From a checkpoint of a small transformer trained on Wikipedia: learned positions, attention sinks.
Each number is 128 + 24 x the weight over its row's rms, rounded and kept within 0 to 255. Layers, rows and columns count from 0. Numbers have three digits each. The size before them is the row's rms in percent of the matrix's.

# down: layer 13 MLP down (transposed), 1024x256, rms 0.0855, rows 77-256, columns 96-127
# up: layer 13 MLP up, 1024x256, rms 0.0954, rows 78-257, columns 96-127
down77 103:143131117127157161139124126164113164148071138133161126156137123088118160078110163127130101083096
up78 096:133163150094172126135115183117091168123128104112124125147118167093117175144086079135143160107152
down78 094:111142156126131064162142096132120132084149107112173104164094146131107135134101107139133157150163
up79 096:154102080155129110064124107163116132109154145157123164164137124110115128106125099118150143170091
down79 098:127149126121137158173137085106128124099105119135123156141112160164136127094104128100153166143102
up80 103:106146118126160096122142174134089133150093182082102113112191162155142096131122166119136127125172
down80 105:140154116086151097137117119105117131129149171137099152154119177128134137089132129135150130125124
up81 095:118127078138144116113098137140103138165110092131111142112139140097105094160105097094136119094152
down81 099:149122152132083149152106133085126154157130168128066104092133112087124097159124128116130142106145
up82 104:145090126090164127096121130120115126082129149134113136099132147116142103117136108094118135131107
down82 103:133111136147149145149136120137154092116087171136137131113082126103150104117139158121143147118125
up83 104:140126133080085113139097103129089145151133100127132137152118116107088155161132153156104147094168
down83 102:151152100177179108134130131107140129128143149091204150121078097108134119127134111116159106153128
up84 092:156138152163139117119120101119099115133109152122125122142096126127136144116111150138131152093168
down84 096:113138114150103133138132176148151115143167113122106146148110154119137113134128129147125111126147
up85 095:098125061078110108165112134185116120168149146144119140153154080109146138114127116068088182145140
down85 092:136160113099105114151106164127177076118130130135156127134115165121091125128125166106125112113114
up86 103:145138154106192121113103123152094136147149102088124110108126163092130114122102087149129129113079
down86 100:131087124150114154119089123108150099125109128112211103114151090128158120144143184158102158116123
up87 100:131171110093146068115093161151143151107140176123110130157125151125159106146170077082104143113134
down87 092:149180148149146142155149141171123114133113171142086121133128075147129151136149123152135142159108
up88 097:148167135132168084148096146105125163116135124126100122072125123119128129097111104122117180104138
down88 092:125137132098136154131095102142125140114135071119058094110112110169166116115198155123120141112165
up89 107:173150100125134103100145128094123160111137137136064150139197143144144106154119112161112103148154
down89 112:151145117136114135138153125132127135130122121123136102122154146145087101149103126089120149128105
up90 098:123093123117156088081127175113047162115119124133120122098147116143118137164145147143107123138123
down90 097:102099130142139152129139132113125112122184152164106125128143135110184150129130135151124176130137
up91 114:103122133159145095161080084141092117096197114125103164089140111082127140131073119169098086149168
down91 111:136146131204158165127125108133131127122119150104114118139127092137168135137099147149145176117130
up92 097:125144138143086125127109101099102124112138149109142132113114130101119123176107110122106141127125
down92 095:152103099151094136129163169131141131131136150170191163130111150128136120087091153110121137148090
up93 093:111100169152117119131141161124137165126159049132121175155141173109123143145116090107125079126106
down93 084:104150142158163128099145107116189098106140167143128151100147108138101178109135133134168130126145
up94 108:131181146119148138150118151138079138145105134122098171145141166143169105083126154145136156086136
down94 106:132158135140141142163093113148146133117112179161167142150148124090123127144113108115106122134149
up95 106:139110124156120132100141121120092132147131128146113138169144112158126141156139148133119130093131
down95 107:113106137112097091160106128128121142122104090111104143136139107102132154088148176122136166136171
up96 092:125094100172123102123145118135155135142131106133118158102167127110130125147169118091137127114117
down96 095:093105080137164088104109141161123151139127110149184113131110142162105130099147114086133133135097
up97 103:106120112109132072160125153178083118144102130155121106159104122102155119078091129069104115139091
down97 102:120133140130114088105115164133107126151081142139130144083110134109111175129104131134141136131086
up98 078:152178117148134102141109085129129141156117120139061132117103139085130120140126102096084153129104
down98 084:125098130067145119124117174168131122165107181104137120150121143142130150076122114126113092132142
up99 096:095138141109123156109155169153137153138121138095121161133150148059145162162153103136121177096162
down99 099:099132162141143138102162108115129148131130118147159144130146149127100164130197167123126126141118
up100 109:165162101106101130147112180076144124169127073134134091132112135065079099147109086130116149144118
down100 107:162123113117168138143130096121065148177124125167189078125082122169153142141167122120126164110131
up101 084:115125140125128092118097125167125111150098125142146121123104129120116118194091155141118103095151
down101 081:139104102136143127136147096084137152125161134140100161125127141144146135093159120106126127161101
up102 099:144168143125189129137116084168097141112112163078094151123117128131158147062124136081109113109162
down102 111:133125126118149126146149125135113131100081166128135147124153115105150114105093132162104078119155
up103 084:143117145114108121118090134136146167176107097088151135131160170119105110158139111189109155070103
down103 074:129114127115094134112113123161162104106114121117201139112144154163163161140165159123143161111157
up104 106:134105107105099128122117165165104159139096108104126103149155120137106131123152097130109113168112
down104 109:131144111100159189152137076097138121151150110169126136113115143119158159142144137136135172088123
up105 097:131148128124123149105096134152127140097126104136065122152149141117123182122124083175125113106138
down105 100:134115175125084146118142117123135140136093112107110125102129096124129168133174154167123121136111
up106 104:151158108133137127101077122106132169156077157143125122172143159120160150152086135131114107086093
down106 105:131125121106112084090156131089128160120156142100134109130137167137124144073116163121167144101117
up107 112:194157121091116158123076157121075130115139121126118129138161169125141135122109109123109126103139
down107 109:138118157145099114122115136126107122090104083091131122130121125123092114106104127156118124121089
up108 118:153181084109150095147124166136117116137150121127128134153136180086156139104147103127136090100129
down108 116:187145135151134087127127092115133097105181139137209110143148116104145132105126119143133105123147
up109 089:109105129070079104131136110107092141178145114121115178143170110110130116102120128115151150122139
down109 089:108130128148114122137102127124124124099146121102179142152138119155128086149171109131130078137103
up110 093:159140126127125129130127091119138128167111137151141101128113149142119138115123101143088177079135
down110 091:111114140090147132111109150142127159141123133127095115112118138137122111091153141114124144097094
up111 092:137138122124126153170134137123091133156129143118130140144097164131108141096145111160124146101154
down111 100:151067115185141171137117134163129113159089124137158153112087135160124139130134100135154132112174
up112 096:128150135113123060158124121176140150114154127147107134085161115149129126157102141148104092149109
down112 094:113130142168148140113136110108160082093132146127201126139107157124103141133134152156135153142126
up113 103:136110096130161103125125169185129107108122145121100125139147145134120132140132112115101153131148
down113 105:141135135109132101139182127153147126176108100102124136093113105112142106055112112128141149133098
up114 086:107142170093136143091104100124057118184190142107092164131139155088124144153127128117113126079156
down114 087:132162113100126135116128129129138149141141143136139098138132113138145117140123099124123133117165
up115 105:160174071126129076122151123136116120099152101098124152112119116116141111086119115189120131130093
down115 105:128081108165145109167119149141093136081153119149104132085145135104147145094107154167123099140072
up116 104:117139145173123095152145116116109143135145099105121135132128138141133168111126138099103141084134
down116 105:137105142113080084086136113097086144161107122153168166131143101139135104116114120103147106160084
up117 094:138162146108131139151134134117112165116084133070118157151161143118123076118101111124088150079168
down117 092:143161105141160125141134132097156152119110123122122159107142147147143182114106129112116155158112
up118 093:135183158074137144102101156088153110133087117153118147124102122137093137127114156105119157093113
down118 092:147141103097121080113082114118115139159107106122135142123125105181101152099157112127151185125140
up119 088:123149135125150106145140090124113141117149123127091137113140125150099093159090153153127140154174
down119 089:149070118181139097136083067138115127141155112130124121165111183126116121099144099107103149190171
up120 104:099159117061124090160138132137118110122110118127099135143089154137123116136118096112100173109149
down120 106:123119163127149201153137161086126083114096126152153107151107121142132141155141126135090106151144
up121 093:082150103146148092140139118137135140120111107102120148101102137128117160102107127100113185155089
down121 094:117145113128137126116120148111162128155108155149203145109123137209142133129149107150146098140162
up122 095:085098196106130125146115133184142114126153113116100175118155150107100134141117091104119097117110
down122 098:141107077122137102148131094084145114160087130149143107139144152140100148143172113160088125141143
up123 112:120123109123145131141111149118119165175138084167093174165127138123111108138136101085134059126139
down123 111:069151096110097146123131088157148128154134127147107122121145095136157106135090124149088112052140
up124 084:181122158154150115126130142076087148125144132128103146106149121104144127119124106118109120100152
down124 090:127054142139157135094106129085124095108137152134158087154141122179159152133164084115115122144156
up125 095:115166110115137080132090136127093109151125054096090154142108172108115165161124113138128107101159
down125 098:111078115168132151129139086129114098086108105143148116135127161136171102127150134169179121145133
up126 108:182118116114120123083102115100104115142144129102126145126107112122135163128146085100115107141135
down126 107:102098085121159143110145110098111140128089094156169172127126154153082136119105107106182127096130
up127 097:163123111124147117178120136103120164147165133163120145108104146136135138117115087106112118131143
down127 096:129111113096108130138128123084125177123122112113153136124124124128130127114096132153112092156088
up128 100:114133091127157094140152087118147097141129127114114114051112149144139124120092096114105113168107
down128 098:133131121102165163112139165118086098167090142126141145132112127097134120135117121091130133116087
up129 097:112146137125155145105116159139121136086123095127117127169175162139140143087133113147123130132132
down129 094:115120139106164128138092120140099126091101127091179099116104128129145112172120085127108166135153
up130 094:161162135132148156113134116145102105095090147103119109143142114128115172104115130097118134115153
down130 091:145095126147145119138109152129141120132133132149180157118122157120167128140144034144147111156106
up131 104:113168123147150084137073102144147141102123111084108119116130141093149111154118156111130101130132
down131 107:103161127127105096121134127112134126139104113100070092173135110173126112135140123112137119112162
up132 093:122121145152119119135110128095125125093164099140087157132116151102120193142088120120147099142110
down132 090:096110118094112081188102166154155149161109150144128157162176135110148132120185099116136126143132
up133 106:074123139095135113112120123110128127151122159109125147107104143073092131162160147099088127101170
down133 109:124151115098127080158141118097135137157091172098146123114151127151146109126167107149124095082154
up134 103:111158101146098123106136098118120127158149116074126122103089119080119146161098117147102144168157
down134 101:138132133119094130159132108129124099172133172170131140101141131114146097119124096150142164140112
up135 094:088115112114143111134124130104131149172094157093140125153141132112132153161124121149095131101154
down135 093:126109150174148121147123128112109130124118166100190160166128160149119138148123152122076108111141
up136 106:144162148148157115107158138129109150134113096160131133126163136116108099164119103145108103106167
down136 107:120124131156126122139155138075184143140144154138183136117114124138141096129147139144129127091107
up137 093:099079095120123097130149128096112150120148164150128126146115134126112148137134163140142123147135
down137 089:144092111114077150144129116097101122134140137132153138138091088098106117140131137084112138102147
up138 099:090119118127198139146123135111147127143117138111132095084163138117114143164150119105096163084136
down138 101:133147129138132153149114087129124133110104148165171110097140138131110129130124122121171133145152
up139 107:132135128155137153119128106117112149144083107086125132078153191114094123159131166131098121089101
down139 105:159110118138104075117097113123129106149124112127142095122100116120117123187127151163094137112130
up140 103:131124077091115139127144092149127134151132151142113109112183191137134155122106182131085119150141
down140 106:117123150160094185174164097117113183108140118134136116135136131100165125121148132107161189137125
up141 105:151101125141120081148116096108133095121128109103107140135096166112151124135144131150095128126162
down141 109:139079132138104151180123090109125140129115154126136141110113137149170152126147141103137113151132
up142 101:092065141131160081113104158151137115138166116138119133137154103128119110148114166119114171057148
down142 102:103133127101113126133132131157155152112112120166127122115155096164118159142119115132120102087164
up143 099:090110125138117147105096151120123117111128098123139088154145119135143107129129123113108093113096
down143 095:105112111114116150137129101130131119140122067115154147135097144151113137121146134097147100136114
up144 098:117200151130176102143075169194136122109131145144110138110152147129128104124072109082127138071124
down144 100:157113153123162154144073120150109152153120141130116142146180147134128123164080149120129134123144
up145 101:118130137155124065150081107117112143128142116120098143132149123095117125135094145128109141104103
down145 098:111123110111115138138123134112134117150179119109103138122155078124140115127115161144134140130098
up146 105:076189140132098126103122154131109129126121104146127127154129125085095146129158119083124153119102
down146 104:153162126080106136086161135140144104136139100186079116140142156181110129096108123132137181167136
up147 116:104133119128138159110112182152087142154131172118117152103137136137116101155124137118078149123123
down147 118:152167131120139159150127166114097118100156104169106137154147120090080147116121127133137101160086
up148 105:104148139125139111096123153102126111126113125125112131101126127090102174145155131115082120098122
down148 106:109129133112106102132113101162109141142136095100138131136150139120078120113138152124124142161181
up149 103:092109168063138093167091148137118142130136166119105143128121107116172127127102099093115142116146
down149 097:170118170097113145104104153128083183119106136119107164109141117169148164104162113132112157109114
up150 086:123194103100117128124090146130111126147115088104120127128135182121136177088131134143101145128146
down150 090:107139108113114121118135089148138124121082077144157126123129140122126116164141135135141118112091
up151 097:126131163136168116078108147096125158133160132099127145106121146134103126165150112134133142101141
down151 095:138106136089142141126108143127120146095129134154193153150113135112145155120108146153105130123125
up152 098:114113109139096138158123161101150167147131113126128169124145129120134130127117104146131128143097
down152 099:124154143149101179110139114139128076117153141113180132115165166127147182148144132096147185132147
up153 103:147099127165146084142118132160141121135131158157110140141113165124117150147089091110090115109132
down153 102:112150091111156118107139099118121103146129160146108148131102129135120098140160135138176107054107
up154 111:144141119156179166121108128152123131142130094104100155136124151133156105103125110112132127129132
down154 113:149131137108069205151140150094096132121109090141070121155144108142152090118098118098131131120128
up155 093:082132111116098110160071114110136156147159107114078115092107154105139104134082126104135117120120
down155 099:135137103132115152124155127120149122102148090137146105122097137117151128120118156122139092154129
up156 094:097187123122086115111127162125120120154134148099117139124150190114096093147111127139110112145081
down156 090:159114143120105173158128087132147122102138135157152148123151111119125162124106169123107113091133
up157 079:092129106117142107114100140167139115216158167134143118130163110103119138129119069083108141169164
down157 074:079114142140134140134149112090094146122152109127235133130095130142098143137139142085152132112104
up158 090:124097135141163129136099072112137155095125110139075128126121180112131141150109118111108157156129
down158 086:144145141111134114120128126152121136133102144170085103109154143149122167115141154118111104143133
up159 096:139098170159105134148099136137140176141114106152123155128158102109110134132119136141145121136079
down159 091:119085105115120111133122107152094153097110123073129111159088101154147120132129143144136133134140
up160 071:118152140143116156093077140118088168117165127071097108117118134098149123108136100108118114120123
down160 066:138103122142156108147180116138126101121083128193177159121127132152105122142117155131131146136142
up161 103:144125172112171113127127104084098142131128128135096136127138151075098121146145136159115133100126
down161 100:113147110163114152108142126170106149155124144138139141113105124155078103131140154135146136144194
up162 108:116140106127132116193110105123117093110126109145128131139131136117114150150129067106117150160131
down162 109:162143101171182097106116103128098147120122149113130126152107141140131099155130114139130136122097
up163 094:148114142142108128112120164138109133146126153147096128080092156109091162099106121130124159128143
down163 089:128153129141102080160134129100148127172152121137095134133123170115107101151143106187126112165083
up164 115:075162114129127120144141093143087140119136103129120137086141118145160122127152122131136111125126
down164 116:161143150131137123153108167113134108127164182101127140150120120159123146115178156140113123114124
up165 108:123110115143105127164133125153106147082111167101096182114156172129133154143115145149098116112148
down165 112:116163176125111167128083144098112127123111141128150108113144133137157133132117154140120161091125
up166 098:096120107129143118132146104117132119158116150120120132123126141129138134158100130135087133122152
down166 102:098151105131111126136132105077134149141127177166105105129157130144152179130082135158155108125109
up167 089:136131128142109132123079143095119106173180100113109133149151147102119113136135124149083097121090
down167 088:145133118109066142119150158127110098098159147135122133163140110156113160164134115151109139122131
up168 101:128131168177138120138123162124089145186118100077140141140181148139111146149131126117103144119162
down168 100:119128128115103128115176149126126111137124126147175108152107186172129158125148146134117151155122
up169 093:140124152097173106127141117118146151181107136098104119128056120151167178119156114129105143166130
down169 097:131121127111138117126173123138102153152142160121127113142104139128169112136127113143088099131112
up170 108:130078136112162146096132084133136128123130116132095147120090135103112129123183117135097130136127
down170 108:114161122128066126115114138138123125131140144157099118148102156104104134137107134119132156118100
up171 093:153151122142106106124157126151076146094157129131106106100138108135090136086117133148127139124097
down171 094:150117130130105133106147108137141142134116135160139142085147131086130125140118167142146093145138
up172 101:144107155123135157137091115104111132127109106153123154166122141123126120090139088069087159125109
down172 103:104153155111123165096124096116114153168137123126126121113083101204153150167146123116132134107155
up173 094:082178158152149136095133151120123121106105104091073175132148141147125130166086103120129132137141
down173 098:155144130116124120150127137105130125099137165121106115121163158118127153098084119113124134172165
up174 105:150130074092122124096127115109120097136131152144113145120093159144109131163099115110127091103122
down174 104:168212122138111108097137130117102123139165144097099137142158103081129162108114121097150123134111
up175 108:099155112133133107138128145165106091127119154145104158110125127138124124137101140133132163118123
down175 111:125134105121131088150133110131098109101113167134122146133181097105172106159140123111118126110123
up176 094:113158118114148125152135095155156148122115103162129130090101162095135125109120074112125130132159
down176 091:147120131149144164125161078185112154141093127149146146105090119128112130141073152103155164161157
up177 113:116156147161093124139114146111090115137134118074115145109132096118083101132144105143082147137133
down177 117:117158136142107134116112094114116107121164101137131134101125126112115105129092117126141128113118
up178 100:161131140102116128146079190133143135107130075120093138134080183130096129142128128093150198124134
down178 100:124157126137126130131139085140133119133137143113100113112133110164128151148111135131087145120137
up179 113:155146134163134111094111117111103157154151131141135133153102199054148140145146079094121142127097
down179 123:148105108114121139099172109147138113132067153169167120136089113086155142109129116113105136132117
up180 103:101138121095131138122127084153113154148157150115118097164133164124124154120129156106088104155145
down180 102:149158140139108109102125053147105161134122079154177132168102147124129134106100119152161087139106
up181 102:165125120138115133110095155120159151099092141096124128115133125106088127099120134084152117102118
down181 105:178149143158102134116134108130119119116096124131142063109137135121114125136092172119121111137122
up182 089:121173120143137142150095124138130131143132096105129155126126163094143134149101137098118134150117
down182 092:127164110186141141137143156108101158154149144149111133157128124124128153103143117090100127160131
up183 110:099167147149120122135079158117139105127133175121126143150098109136086151131110115090137137117145
down183 111:091129092102179128150109134149142132109157106144154098132128107160136120134142162124138089131116
up184 097:133134106111169106127105117144133106149126149095110130134140093121151109165119110147116111169122
down184 099:138105101141157148100127123146109082086115144135119102160075105133161108129135156151116153115136
up185 109:132118122101137140140103160156116136137128100101124114089138132129132110160126158149123155087110
down185 111:109110093112104145163122175144150135129102128114145098098106104113142143144131115118129161130117
up186 096:168133107138117146131091156161110163134132124105131172128101144088123119128069111125131138139079
down186 089:107170132130112173133131143133111078143109118159203122117102193140145168142121118122109141092102
up187 107:126156122118112163132128136096105119113180160101118143132114130109100151141112158111126121145114
down187 105:129124114124200136114138150163115154134099110106117148140111077091105131131125102117126118118154
up188 087:096153145129128127143140119122132122149165110111122113124158185118111127131103151083134111124129
down188 091:137135190178116147102144157071140164109118102174161135060141110123142106122123160165094114140121
up189 090:102105124139100114140101160091089117133145131122120152147142128096082149131119117129119140093110
down189 088:084122105137122122105108108077163132127125137121165136118091127104124097156135158105157145131131
up190 100:122102098130133113170166114149132164109160113104097128120142159122095157105153124105140098087168
down190 100:091087114186086112116135154127132140084196124104172099124155180146124151130131185109154098154137
up191 092:150125104119166104131130102148121138120124107078110129110082140129124147126160141141109178095104
down191 095:156095113127128106150182055134129141143119128081150121102118145116125132128114129084109130120131
up192 105:116164100149099149104118125154106155101145109134088140158134157142131114100167118123135144121136
down192 107:132103103195089133124119135144132120101123126143107161192102123124101142106148121111126113154139
up193 105:109142147112158108136142131124077151116178116113079129163108148099121145139122063136134136102124
down193 105:094098102101105157164118171112134130090118142125161134120149113109119101132118157159143141141128
up194 097:115135153132119136144108127093088099141144164114130144160129163135188118149142142119086120114109
down194 097:136091113081143113127105124138136159115132158086167162150161130114096108128154068138062117123110
up195 104:120151127122155098158145106131109110176201144132096108146115096090096104135115127137145131123122
down195 105:098160169136138138166142128084145132145154109142143140097139164157127155134161155144126147135111
up196 090:094115130098111165142134131151075141142121140073124153124148155087102159147107079120101128104113
down196 096:142121122154108153148145108092117095113121111146113102122125079140123072125082134119089072109125
up197 104:164180103128167141154121124124129136116147124151113121153086192099138143106128095125110119093131
down197 104:153128155134126126141109118114152114074120112141203134132108125109099096150112105124114108108168
up198 102:142144098104136074080124159122127107169110127148112115071145128113154144107114149101124136109104
down198 102:104137096155156170105100129098095114132108153174136123114134110141160130110103138182138127131102
up199 105:117138097103108102138125121158108110110173116089086146100140122094102155140105145080104124087129
down199 105:118113122150157138136072071141158137118117068108099108125124137162141125142161110143101114124159
up200 103:086161143088112107097122139163106166131144138127112116124113142113102097143132131135140117140111
down200 098:112166149137121126157109109127159104109130128151138154141131121139114138132177145121146118131122
up201 093:135164124104118116128137125095102096106143131131095127101125121120150100109121117106134124117096
down201 091:111135146138143180094123132084117102125098121153151134090131071125119146132106135118127166131103
up202 105:094142149127151118112131115132126127123137111165105143121087172124117144114096057097089118106156
down202 103:127130126121091119096181142117153115131100179094136130158160150139120116120147140140124148190103
up203 101:163131094106107149094138130120094136104111111124102153138154140143136129116145121124130129099137
down203 100:140128144082107120153153139119093124123158167135004121137146137116140137117109104131100104146094
up204 106:134137124104152122167104097131122163146169124154128135125131150101079089155104119129095160153169
down204 102:144137108108122148168101093122149110137115128114137131157131141145136134094145127140117158151140
up205 101:158091112121114151103119102121094140135113116083094132119146124110105125113114143120155168094084
down205 103:162084125139111139105061125129096110144110132110145127124178131175111115110085139083116205129131
up206 112:094121100123160127140157099117118114124136131136097129146111156130134137134130107098126145170134
down206 112:130131173099066127122122106119126147136132135122123104107145059135079149112123078108085126170134
up207 108:128112118101121112078120100102113105147124113107117157130164160089163143121119136140074159165154
down207 106:184125148149179125098130138145139142159169133122162134100136137118118131147113131154130111138129
up208 100:124142152146154126110095175100125108116114134088124157179127119115128111085150129153140150152100
down208 099:155118134143121103112115104108094118124123136159143165113118103146186129137113125127129147113134
up209 090:104159144137120153123115123101108119131124134093128132104143120092136132178117152154108126120172
down209 093:155093145153124118179156114127120115110102118143161128106127136143152139140116157104162154077128
up210 110:152131094166120134132109111108095160206092132089132141153110105109146122145126130131143138157109
down210 112:114146106128150092104152112112117106076133104118119102112178086060146138152110100157151105122146
up211 093:123165124122159120113171166093122150115109113146071126115156106162140139163140130138113124127114
down211 093:111136133125159123125124124131140137148123153115156108104118127127083112108114089136120096135105
up212 104:129165085114158090139115130151112167108143147095103143116187161109110143104100165106152181075080
down212 108:124121155147110167141115118138121148158103131135177101129143112099141125138118129106119104098101
up213 096:087126090115112109102083131140139104109140115113078094119130133134151111136139126097150112106153
down213 093:127130132079144081129153140153129123136142146142155174084151148104149132137155094146174131125081
up214 090:169081134154158111150114118106119130141143151160081113172106175118105132115130100105079157127069
down214 098:186142122137142092149184173111108115134112148123096110101099081151103129091104068134097128158123
up215 089:118140129105137134151106107113112124153171087112105119077131113092138123139153168120126108125133
down215 094:123134140130099135107167162142111099125135120124089112148140094141119126156149143158125108153143
up216 094:107158084122125089160086126147103156136097101133102127102100119108096177106132127118086123132127
down216 096:124160124109141116170135144101135124148153161113111142117176117134124120131153118107122143064153
up217 104:065117084127117089101134135134101135149105125111125093110130131144127158141094143098119144123180
down217 104:151120088143154159140151137124165150100111139110120127113126129130137149084076121145070133148140
up218 085:124145099099147179121091179117108124137117132151088121121105129097130177109084145162113114077124
down218 081:105141119144126122133091097099138097168133149112100107117109141137136125174133136143137136156138
up219 113:133120133135104111102110121156125102168122075125123119107148178088127142136145125088143128106150
down219 115:153084148144082133079120163152159102131096137106147126112093143103141170084129149107108131135129
up220 106:138159084130139125111080135130116143145172161099106137097171152143083114135082110136122096130152
down220 102:143150106131126114134135120112108117158161122115134133152131134150102109106125141113108065155142
up221 095:138110144111130151116134149142137167127129097116112153111171166114096127129084154114148115130137
down221 092:150158135189121122159117092083143136126178129143193140123189105110113130141135144102154148115140
up222 105:124121155123138141138129171125115085083106145144119127107111154098138122101118110110109069115164
down222 106:086147095120177144113121132142132155172129162159140105133136139136129155154133150158124152081162
up223 105:156135136150157166149158080120108115145123164107115140107119102123150100127101111076109172173103
down223 103:112099115154166139163117161107146124148071143120159126137166087128148152110170097159177109150151
up224 102:108192147109135162138102150099106128146141140096071154122148146134125138133115075172112154103104
down224 101:104150121122113135160130141106099117153115126156109138139140122146159188119141120107160134117131
up225 099:114175161133125133099127108131115127141154142141107142148175144109143082137123097083118147064100
down225 097:116186115128067153137106121149133150125120138130141150161100120145125131139135130152163141147123
up226 098:108126113153114083146088102086104111104119148111137163086180125124140121136137175088109155070149
down226 100:128101151122098147177130146139128155095098111121195171156137091162113122145153110138072122118140
up227 107:129153151113145130125147127094146112167096105140101148122102118109146160164142176111128110110141
down227 107:116152150126128107165094138066141112152119147123095162111143081129143154115126178118136104147161
up228 104:166165100117089135103147092051073129123124133175126134133121132114117155138151097132141097145124
down228 105:153099108126120162133153125110100153129149172134115127118163153135086088114128138128142159113117
up229 091:121123107126147116116123052131092114099117158133055113165079131135112134136137139104154128111138
down229 094:114136113149144139119129096130131154175161112121138123120158109145108124155131112171135112142141
up230 104:139165131111131126118091111155108128122115181131077111155150137121120121150093132143117104104146
down230 105:135087116097117137136134109130090091132136091121126141144105137133130093109125169102112118062105
up231 099:110142161110122164145138088121121117127118087091122131091082146116160163113114164130119150130154
down231 096:115136104050077138123114127128150143123188087135156145164098126102150129138186141116087158128148
up232 099:107155132100117099143154140136117103102125111125086130131130128139168119142124106111166090139109
down232 099:115120165113124153139141105182113100126162167143116123142120083091154095111111075157117127146082
up233 100:091122112130168171086135138150119095124121168118112152143132122104126161084160128104117157090158
down233 107:139118102129151147128103141166099126129086165170133117186129106118103105108140138152148170151115
up234 110:141182130142138115090095146079130128127138121107124143135141144155098137164119127135149134136143
down234 110:137100119148131115147099131122112094164144142075164188168052110139127138113116161145142128168132
up235 108:113127123104170138095157164181098130159139159112111118143144118124108152103106127149109165126128
down235 105:096133101155165124153120102118112147129129148130148092098168095167148119164130117126137097095095
up236 102:098127116157147115099148102121144122160161113143142119123125129134083135124114101113138113099123
down236 102:123118117112144165137114152113128103190116134116140123138134142143164178133150137175126127127203
up237 089:065121121149122146110170102136152094105119106117120135118126113089127141121111145110117127078099
down237 083:128159093119140115139134105167159108184150129080129142128085125123167165173143085123168130173154
up238 103:153133108146141106100134126146118143114163128114102102121136169124136151099110164141129125139101
down238 106:157079100106112135114145099123151174126117124114167120135124166158160118107109118156132077135145
up239 104:128139093102140087114097173145134170145137114164114110133133155112138141152156122158102155130133
down239 107:152176120096152094147154098126132144113143118093126148188082084072150121094097123132145136078147
up240 105:137133148127098112138108164094145134134107193093119150146171157096102107150096081129103110140130
down240 106:160163086127114111101103128131144107150083147117099121126141121111167165086098120131128150130117
up241 099:150142104104162102101084100106127126097091134105107170082122150139133139115118088105105122161087
down241 101:120095131153073153164174127107117146128117124143161111138166159136159100137143113119105110122089
up242 100:116090137135144097082098078144128096120114129116115122128115102086129160142101141111105125106117
down242 102:133108125143124105166125096139166108141125127135158120140111114147123161145123111115152135116108
up243 089:152119154151140141132069171114130129152112105131120110114106117110125134131139083112108107117113
down243 085:130154081065115131158122168121156135172102134130096103168188148139136156080125097118097124138174
up244 103:084132140129098139103115131090116122112135130096136125139119111129138151140122149140077147079146
down244 106:121120143128103098087120136137190110100165100126126146153183111156107118128142144138075076127170
up245 105:165170099096138130131095112115142164136127143128130151145131117115129099087101147109144086128126
down245 102:114184151163076127135134130150143154105108119174205122140124120117144171102142141141141149096123
up246 096:138136137121094138125105171148141175128098089121125129117128217140083115123115155126107144114121
down246 094:164136156131124168130105136132093139118120118127083171136133155170155137110156128138145125147101
up247 107:110151091109140105090139125110130144153087143125128131144155146128165095144131122085145129114150
down247 103:079130142119106115089087115157130129089091144161177138114114135125134112126140109112146115103128
up248 099:116098141152181094138138141106140132138145133157124080066109146087089098098137094110091116142105
down248 100:131122130145149113142125151110153108100100139091155121122138169127131109115114104103104105107144
up249 109:166167103125135106121151113128121146130115136153119129172125132120127115138116108173125171149147
down249 112:148157065125112121121163089115122185117143147130120171136112151131125126132111127123112092128119
up250 093:116137072142114145155103128108118143146123133126122137102119128103138164098154124109141125149118
down250 090:138138140118146108131116104186137128158104114103202112149120143129138107147152128145171127098165
up251 091:116076128108109108086122142148085137154136133107099144141094143115119109126147131104131145119154
down251 095:139077154130092147133114093144107122173120118170122156120127107106115140090119150127158088158124
up252 086:103132120078135162163090081155102094134169106115090155141131166094138157091096127100101146147120
down252 082:147125121145155101123112149137146141109112152182180148111130110129072149122140167139130132156130
up253 096:126158118088131122126168124128124117146132113120111149125120132129114104129096151139106113113112
down253 098:092113092136139138075114121151131095112154125116135102132190083143135150127150141138175107136137
up254 104:169140105102122109168135082103129127103146127147117144124111132135114195124110138101097125124157
down254 105:121131144114115126119140103108139129168181158108131130129160144091147136139094110156171125113148
up255 112:125149147112123131122109146116121119109148147088107128146096161124110116132158161112123118122159
down255 113:143154111074143166088105103101116151118103138149132110160128126153131146110115138133136148138162
up256 108:134140125116123133119128134122119143154111125095131157131052142091165097119135150137108134108099
down256 106:118121142166066121119120105066147100124096130090130131108128113115143101101119114093161088095172
up257 089:150125127139114147135135129135128140149193088139106133106082104086140181159108147061133125105127